From a checkpoint of a small transformer trained on Wikipedia: 2 heads of 32.
Each number is 50 + 12 x the weight over its row's rms, rounded and kept within 0 to 99. Layers, rows and columns count from 0. The size before them is the row's rms in percent of the matrix's.

# up: layer 8 MLP up, 512x128, rms 0.234, rows 98-110, columns 0-127
# down: layer 8 MLP down (transposed), 512x128, rms 0.0579, rows 98-109, columns 0-127
up98 099:52 49 46 42 50 39 40 65 47 42 55 51 42 54 47 59 54 54 53 39 44 67 44 62 61 34 46 44 53 55 67 79 29 27 49 48 50 63 59 59 45 41 41 40 63 53 75 30 44 60 37 54 58 74 42 40 36 49 53 30 51 49 24 38 48 30 52 62 60 37 50 45 63 37 45 42 08 67 42 61 62 61 67 68 66 23 59 48 60 52 36 37 62 49 51 37 42 27 50 42 41 58 69 56 66 55 55 45 60 45 50 42 29 56 74 40 35 39 62 49 47 50 48 61 40 38 47 53
down98 100:40 54 40 76 41 50 47 44 57 63 35 33 58 30 17 55 52 54 65 51 55 56 44 47 41 41 38 37 51 66 50 40 48 42 66 51 45 50 56 45 53 54 56 56 45 43 41 46 44 56 24 58 26 65 48 52 46 33 33 34 48 38 84 33 52 87 43 38 70 50 55 44 45 50 58 49 65 32 47 38 47 41 32 36 42 64 25 38 51 38 60 23 43 47 61 62 40 55 62 38 78 51 55 43 72 44 63 44 63 38 49 38 61 59 63 66 52 38 46 57 54 62 45 48 49 48 46 50
up99 118:62 46 50 47 42 71 47 36 62 54 69 38 50 54 46 55 54 53 45 38 36 88 44 55 50 46 43 34 42 52 45 70 51 71 50 75 67 39 44 24 42 54 52 48 36 40 51 60 54 47 46 48 55 44 59 31 46 47 52 43 52 47 40 31 47 66 41 37 56 56 60 33 55 48 43 64 23 32 55 74 93 41 27 54 62 43 52 57 44 51 74 47 60 61 61 43 55 47 61 73 84 57 42 40 58 62 43 44 46 52 42 53 46 43 66 55 59 40 42 47 31 55 42 44 55 56 44 57
down99 120:42 47 59 40 79 39 53 62 66 57 34 53 53 54 50 51 53 48 42 61 50 64 55 48 67 41 58 67 56 52 68 53 64 60 52 43 54 70 41 39 45 47 47 58 82 58 62 44 46 45 53 51 51 48 39 58 48 45 31 40 54 55 57 51 46 55 34 76 50 48 43 59 81 44 41 45 37 41 46 71 42 58 46 29 50 38 45 53 47 47 28 49 17 28 54 59 24 62 46 50 61 62 52 61 52 29 50 54 60 46 46 63 53 44 17 56 54 17 51 55 58 61 39 54 63 69 54 23
up100 111:55 48 38 48 45 59 52 58 38 37 52 44 70 55 53 63 47 62 35 37 27 26 48 61 52 58 49 68 50 40 51 55 48 39 71 50 33 52 55 51 51 51 27 62 31 37 28 49 55 55 53 38 48 32 71 49 48 61 49 53 35 43 63 62 49 71 42 49 57 43 45 40 38 57 82 27 57 47 43 48 49 38 49 43 69 51 48 59 40 65 56 46 58 60 52 46 32 71 51 43 55 31 35 48 27 27 56 38 60 65 38 31 56 59 46 44 63 45 59 49 07 30 48 28 54 51 57 53
down100 115:47 48 55 62 54 49 36 68 83 33 62 42 40 29 55 45 53 54 56 43 43 55 57 62 60 41 48 65 39 50 76 52 22 39 29 63 46 41 74 68 40 47 47 49 38 55 54 50 46 39 68 44 63 49 49 39 41 51 52 57 63 35 50 72 52 34 46 39 55 46 53 44 71 57 48 66 43 49 49 40 55 52 64 35 37 49 70 62 58 39 51 60 08 26 32 50 52 40 35 50 46 65 65 37 33 49 43 61 50 41 41 50 61 62 29 55 44 77 57 51 63 38 50 50 48 63 35 52
up101 095:40 55 58 53 25 43 50 60 56 65 36 37 51 49 56 27 52 60 49 52 53 47 62 70 44 64 49 56 68 27 61 53 57 40 63 51 34 51 32 57 65 45 50 61 52 44 33 53 43 51 54 23 34 36 69 49 32 38 60 53 53 54 73 24 58 43 71 44 62 68 51 26 49 46 66 47 41 40 54 56 52 59 35 51 61 36 34 67 57 61 50 62 32 65 40 72 57 49 51 77 42 63 58 46 25 49 67 43 36 78 31 54 54 53 59 52 49 43 30 45 38 49 49 49 58 36 43 56
down101 091:70 40 59 45 42 53 58 48 43 60 51 70 82 45 33 60 51 60 48 60 59 47 57 49 58 56 46 56 31 56 66 54 41 58 70 38 56 64 44 50 62 36 67 40 66 69 36 48 41 66 50 38 46 46 49 39 60 60 19 64 47 58 27 29 34 49 62 57 32 47 47 33 57 45 53 30 56 52 42 41 59 57 37 48 38 35 50 61 47 61 50 32 44 36 61 78 61 60 46 43 41 63 57 51 59 84 53 32 41 58 40 45 65 37 55 42 53 44 43 39 31 20 48 51 72 52 45 56
up102 103:52 47 66 60 30 59 42 85 64 59 64 62 52 47 49 59 23 58 53 39 34 53 52 47 43 41 24 36 54 45 41 54 57 30 43 63 65 42 50 43 39 60 60 78 70 43 42 44 55 38 26 39 56 45 48 28 43 44 45 62 56 59 49 42 57 44 48 38 72 40 67 51 62 55 40 50 66 50 40 52 71 47 51 45 34 50 51 63 53 58 31 50 34 50 81 41 58 54 61 46 49 53 50 46 42 28 40 33 76 52 43 65 66 41 45 47 41 61 55 59 51 63 64 52 20 45 44 65
down102 107:42 45 61 63 57 78 39 48 51 37 56 40 55 55 55 59 55 42 45 67 46 54 37 33 47 46 75 58 46 51 57 68 48 57 53 58 59 71 32 48 49 42 46 34 46 50 46 57 28 71 37 40 52 41 53 70 46 48 42 54 39 39 51 57 52 28 47 60 58 34 52 61 69 58 28 43 54 41 29 54 42 45 32 52 40 52 47 33 42 42 54 51 00 58 56 50 48 41 26 59 57 55 46 43 57 33 46 58 38 55 40 33 41 68 73 42 57 69 49 70 49 41 35 38 46 60 54 42
up103 106:49 47 16 59 47 36 51 56 68 58 41 65 57 36 48 47 66 28 52 52 42 78 55 34 38 70 44 48 43 52 50 58 70 48 64 54 77 35 57 36 39 67 51 52 66 57 38 24 64 35 62 60 50 51 42 39 60 52 71 42 52 57 51 51 65 47 51 68 32 80 67 47 28 49 48 39 61 58 65 46 36 60 43 49 54 76 53 38 68 55 37 42 65 57 58 67 53 55 60 37 45 54 47 60 57 54 46 46 27 45 27 61 49 44 47 44 50 70 54 63 37 55 68 48 35 51 55 48
down103 095:46 60 63 47 41 51 46 48 62 17 60 54 57 50 32 57 38 53 76 40 55 46 55 54 69 40 40 47 65 27 59 56 34 65 41 40 50 41 22 70 47 28 49 70 42 48 73 46 65 48 49 61 50 37 70 44 41 52 50 31 44 63 34 75 52 43 61 39 38 62 44 44 49 44 59 33 37 58 58 43 53 65 53 58 60 48 54 55 50 19 64 50 60 72 57 53 57 57 76 58 50 43 42 52 59 42 62 53 47 49 57 41 56 22 38 62 71 46 46 56 63 37 64 53 72 50 38 67
up104 093:43 70 58 56 43 49 76 38 64 51 45 57 67 41 47 63 59 41 48 48 55 48 65 22 32 52 53 56 56 40 53 54 59 57 42 25 40 54 62 56 30 66 69 66 17 47 41 49 53 61 65 54 48 73 40 57 38 41 52 45 70 54 47 41 51 61 63 68 46 56 57 64 35 46 48 33 50 45 54 45 61 42 19 57 48 41 55 27 34 57 52 39 77 63 63 54 56 53 63 40 44 37 62 64 49 75 42 40 60 65 34 58 53 62 62 50 39 51 50 52 42 62 71 50 69 43 30 44
down104 092:41 52 70 42 56 40 63 69 46 59 59 58 44 57 47 57 55 44 51 71 73 61 54 28 52 28 84 35 28 39 56 40 43 62 55 36 41 51 44 46 62 54 55 42 65 34 45 47 71 29 49 43 51 67 31 51 47 45 42 45 53 39 80 40 68 35 60 43 58 64 52 60 42 53 36 64 33 46 67 45 61 35 24 55 57 53 54 53 42 60 58 38 35 43 49 49 75 48 50 55 45 47 76 54 66 75 65 56 54 47 61 61 49 36 50 61 35 54 56 53 50 57 30 48 39 57 65 41
up105 100:44 55 33 59 46 42 57 42 51 73 55 37 33 20 54 49 40 49 31 40 58 53 26 49 45 46 49 56 38 43 43 64 75 74 52 42 50 42 38 57 77 45 45 60 33 40 32 56 48 53 57 49 58 51 34 67 41 37 53 64 66 63 84 57 50 47 41 48 41 44 56 55 38 21 76 41 51 46 64 62 36 47 47 35 65 33 39 48 52 49 45 42 61 44 41 48 37 44 42 59 77 46 42 32 45 53 38 43 46 45 52 57 58 58 37 58 58 41 56 46 19 55 40 74 51 57 34 41
down105 094:44 53 42 17 60 45 50 47 31 34 52 60 58 78 50 50 58 49 42 55 61 51 57 58 51 36 56 47 48 36 59 39 68 42 56 53 67 63 37 51 51 38 58 17 56 58 55 44 45 55 47 56 62 57 36 54 56 45 62 52 43 44 36 17 58 48 74 58 56 35 50 50 53 34 57 29 63 49 39 25 43 30 47 52 60 73 48 28 49 60 51 45 75 43 52 48 56 72 23 32 62 51 33 50 29 41 47 57 27 43 43 44 53 46 69 41 46 51 51 61 70 39 46 62 65 51 62 51
up106 113:39 65 77 48 23 57 35 76 39 39 48 48 38 55 55 48 41 42 46 37 40 57 58 33 37 37 35 44 34 56 50 69 38 32 46 44 45 41 47 31 50 68 23 46 53 49 46 45 26 63 83 33 31 55 50 62 36 54 63 58 57 32 45 53 40 29 43 52 54 36 48 60 55 59 57 56 49 58 53 31 58 52 49 36 63 46 72 39 58 51 28 53 57 69 44 40 69 39 59 38 36 43 59 47 61 40 59 47 55 72 75 61 46 46 63 46 72 46 43 63 49 50 53 50 60 60 47 40
down106 112:40 27 70 52 52 44 58 56 25 62 45 55 49 46 53 48 43 31 28 61 60 63 46 57 57 37 70 52 39 44 73 27 49 58 52 31 42 61 61 48 75 68 56 60 44 63 38 63 41 49 30 54 59 60 56 57 47 38 56 53 38 47 38 51 55 67 44 48 54 53 58 35 48 60 41 54 46 50 61 64 48 44 43 54 35 61 47 49 49 39 62 48 37 47 54 73 56 44 44 64 67 08 32 83 53 63 64 37 25 37 40 53 56 40 34 63 36 39 57 43 28 57 47 46 46 58 36 42
up107 100:34 68 28 76 41 60 52 58 54 70 53 63 35 69 47 43 47 46 30 24 53 52 46 46 35 27 57 59 62 43 44 53 63 37 51 45 49 62 62 67 33 51 50 55 35 46 63 56 47 43 60 51 51 51 75 56 69 46 66 58 56 27 55 64 40 53 56 48 63 68 41 57 49 64 38 54 42 60 60 44 49 54 24 68 72 51 65 53 51 49 33 53 40 25 48 50 80 53 63 47 44 49 36 39 60 53 59 75 65 59 49 50 56 56 59 73 48 53 53 50 46 78 42 47 47 59 52 72
down107 100:44 59 44 55 59 57 39 74 57 43 39 46 47 38 36 44 36 66 47 59 37 34 48 69 49 61 48 46 71 46 47 65 29 49 48 59 49 58 70 59 55 36 39 72 48 64 55 42 61 48 42 42 44 40 64 51 48 60 83 55 58 64 39 48 36 78 19 45 45 48 58 63 54 52 60 32 51 43 34 68 61 40 24 52 41 45 39 43 42 48 53 36 34 48 29 54 61 59 60 38 55 30 50 41 44 61 57 38 46 66 28 65 45 65 56 40 69 68 42 48 30 49 74 42 32 55 42 50
up108 100:64 34 67 50 42 48 55 65 59 45 40 55 68 45 37 50 34 52 42 65 52 79 68 53 65 39 72 46 44 68 35 62 41 53 51 57 56 46 63 59 19 49 52 36 44 49 60 52 57 55 45 58 56 38 37 50 54 53 54 60 37 24 40 54 66 43 47 30 62 75 48 53 59 55 44 28 50 50 34 52 36 45 51 54 40 47 31 39 37 62 47 71 67 48 65 44 74 66 44 69 56 43 18 31 70 39 41 62 49 47 29 42 59 55 59 51 52 49 59 31 46 41 66 61 58 64 38 48
down108 104:37 33 46 55 40 61 54 58 32 64 54 68 70 58 42 36 57 52 53 41 52 44 57 69 30 35 29 40 48 47 59 48 65 32 54 47 44 53 69 60 38 46 49 53 54 34 63 64 49 36 40 44 36 61 44 59 46 45 51 53 54 50 54 42 43 66 25 43 62 40 53 51 40 39 49 58 33 48 57 65 56 34 44 54 56 59 47 65 70 38 53 38 66 46 55 37 42 35 26 49 19 36 69 54 56 86 50 56 39 67 36 72 71 70 65 68 63 31 48 49 51 38 59 43 66 43 43 48
up109 094:61 61 35 42 52 59 41 37 36 41 40 41 42 63 49 47 63 51 55 61 72 35 63 63 34 46 40 44 49 41 60 43 35 65 30 53 50 49 55 42 40 48 44 76 39 34 52 57 65 42 51 41 50 48 29 39 47 56 32 55 72 69 51 44 26 32 60 10 83 65 68 58 42 67 44 44 57 34 25 50 64 49 39 52 57 74 66 57 54 50 47 56 53 44 55 44 59 42 74 33 59 40 49 59 59 63 58 62 60 45 31 42 42 42 39 46 57 35 56 58 52 55 55 44 35 61 59 46
down109 097:46 23 36 48 59 50 21 63 39 74 28 57 34 56 45 64 66 38 42 47 68 56 45 56 35 44 42 44 69 41 58 22 39 42 51 36 66 67 64 32 57 60 42 62 41 40 57 30 45 36 47 71 42 36 49 68 41 27 37 81 56 65 41 60 42 47 56 53 42 48 71 48 62 35 48 52 51 50 48 57 43 59 41 31 47 46 60 48 39 51 56 50 35 53 54 53 34 54 66 34 60 26 50 37 40 80 52 71 50 46 53 58 55 58 62 48 55 43 43 46 36 54 55 46 53 60 42 57
up110 092:33 61 58 42 48 49 28 59 45 72 55 51 52 47 53 63 45 46 48 55 57 48 42 65 35 69 52 78 32 41 66 38 65 40 29 31 53 58 53 75 59 21 52 54 29 54 50 43 42 42 41 40 46 56 39 57 49 58 38 67 49 49 47 65 45 37 51 69 64 51 59 57 35 67 58 43 35 46 48 81 53 54 64 30 42 48 62 34 34 53 58 60 33 59 22 57 54 52 51 48 64 33 45 55 52 59 44 59 58 61 65 57 43 72 51 47 47 63 65 64 24 41 61 35 62 61 44 38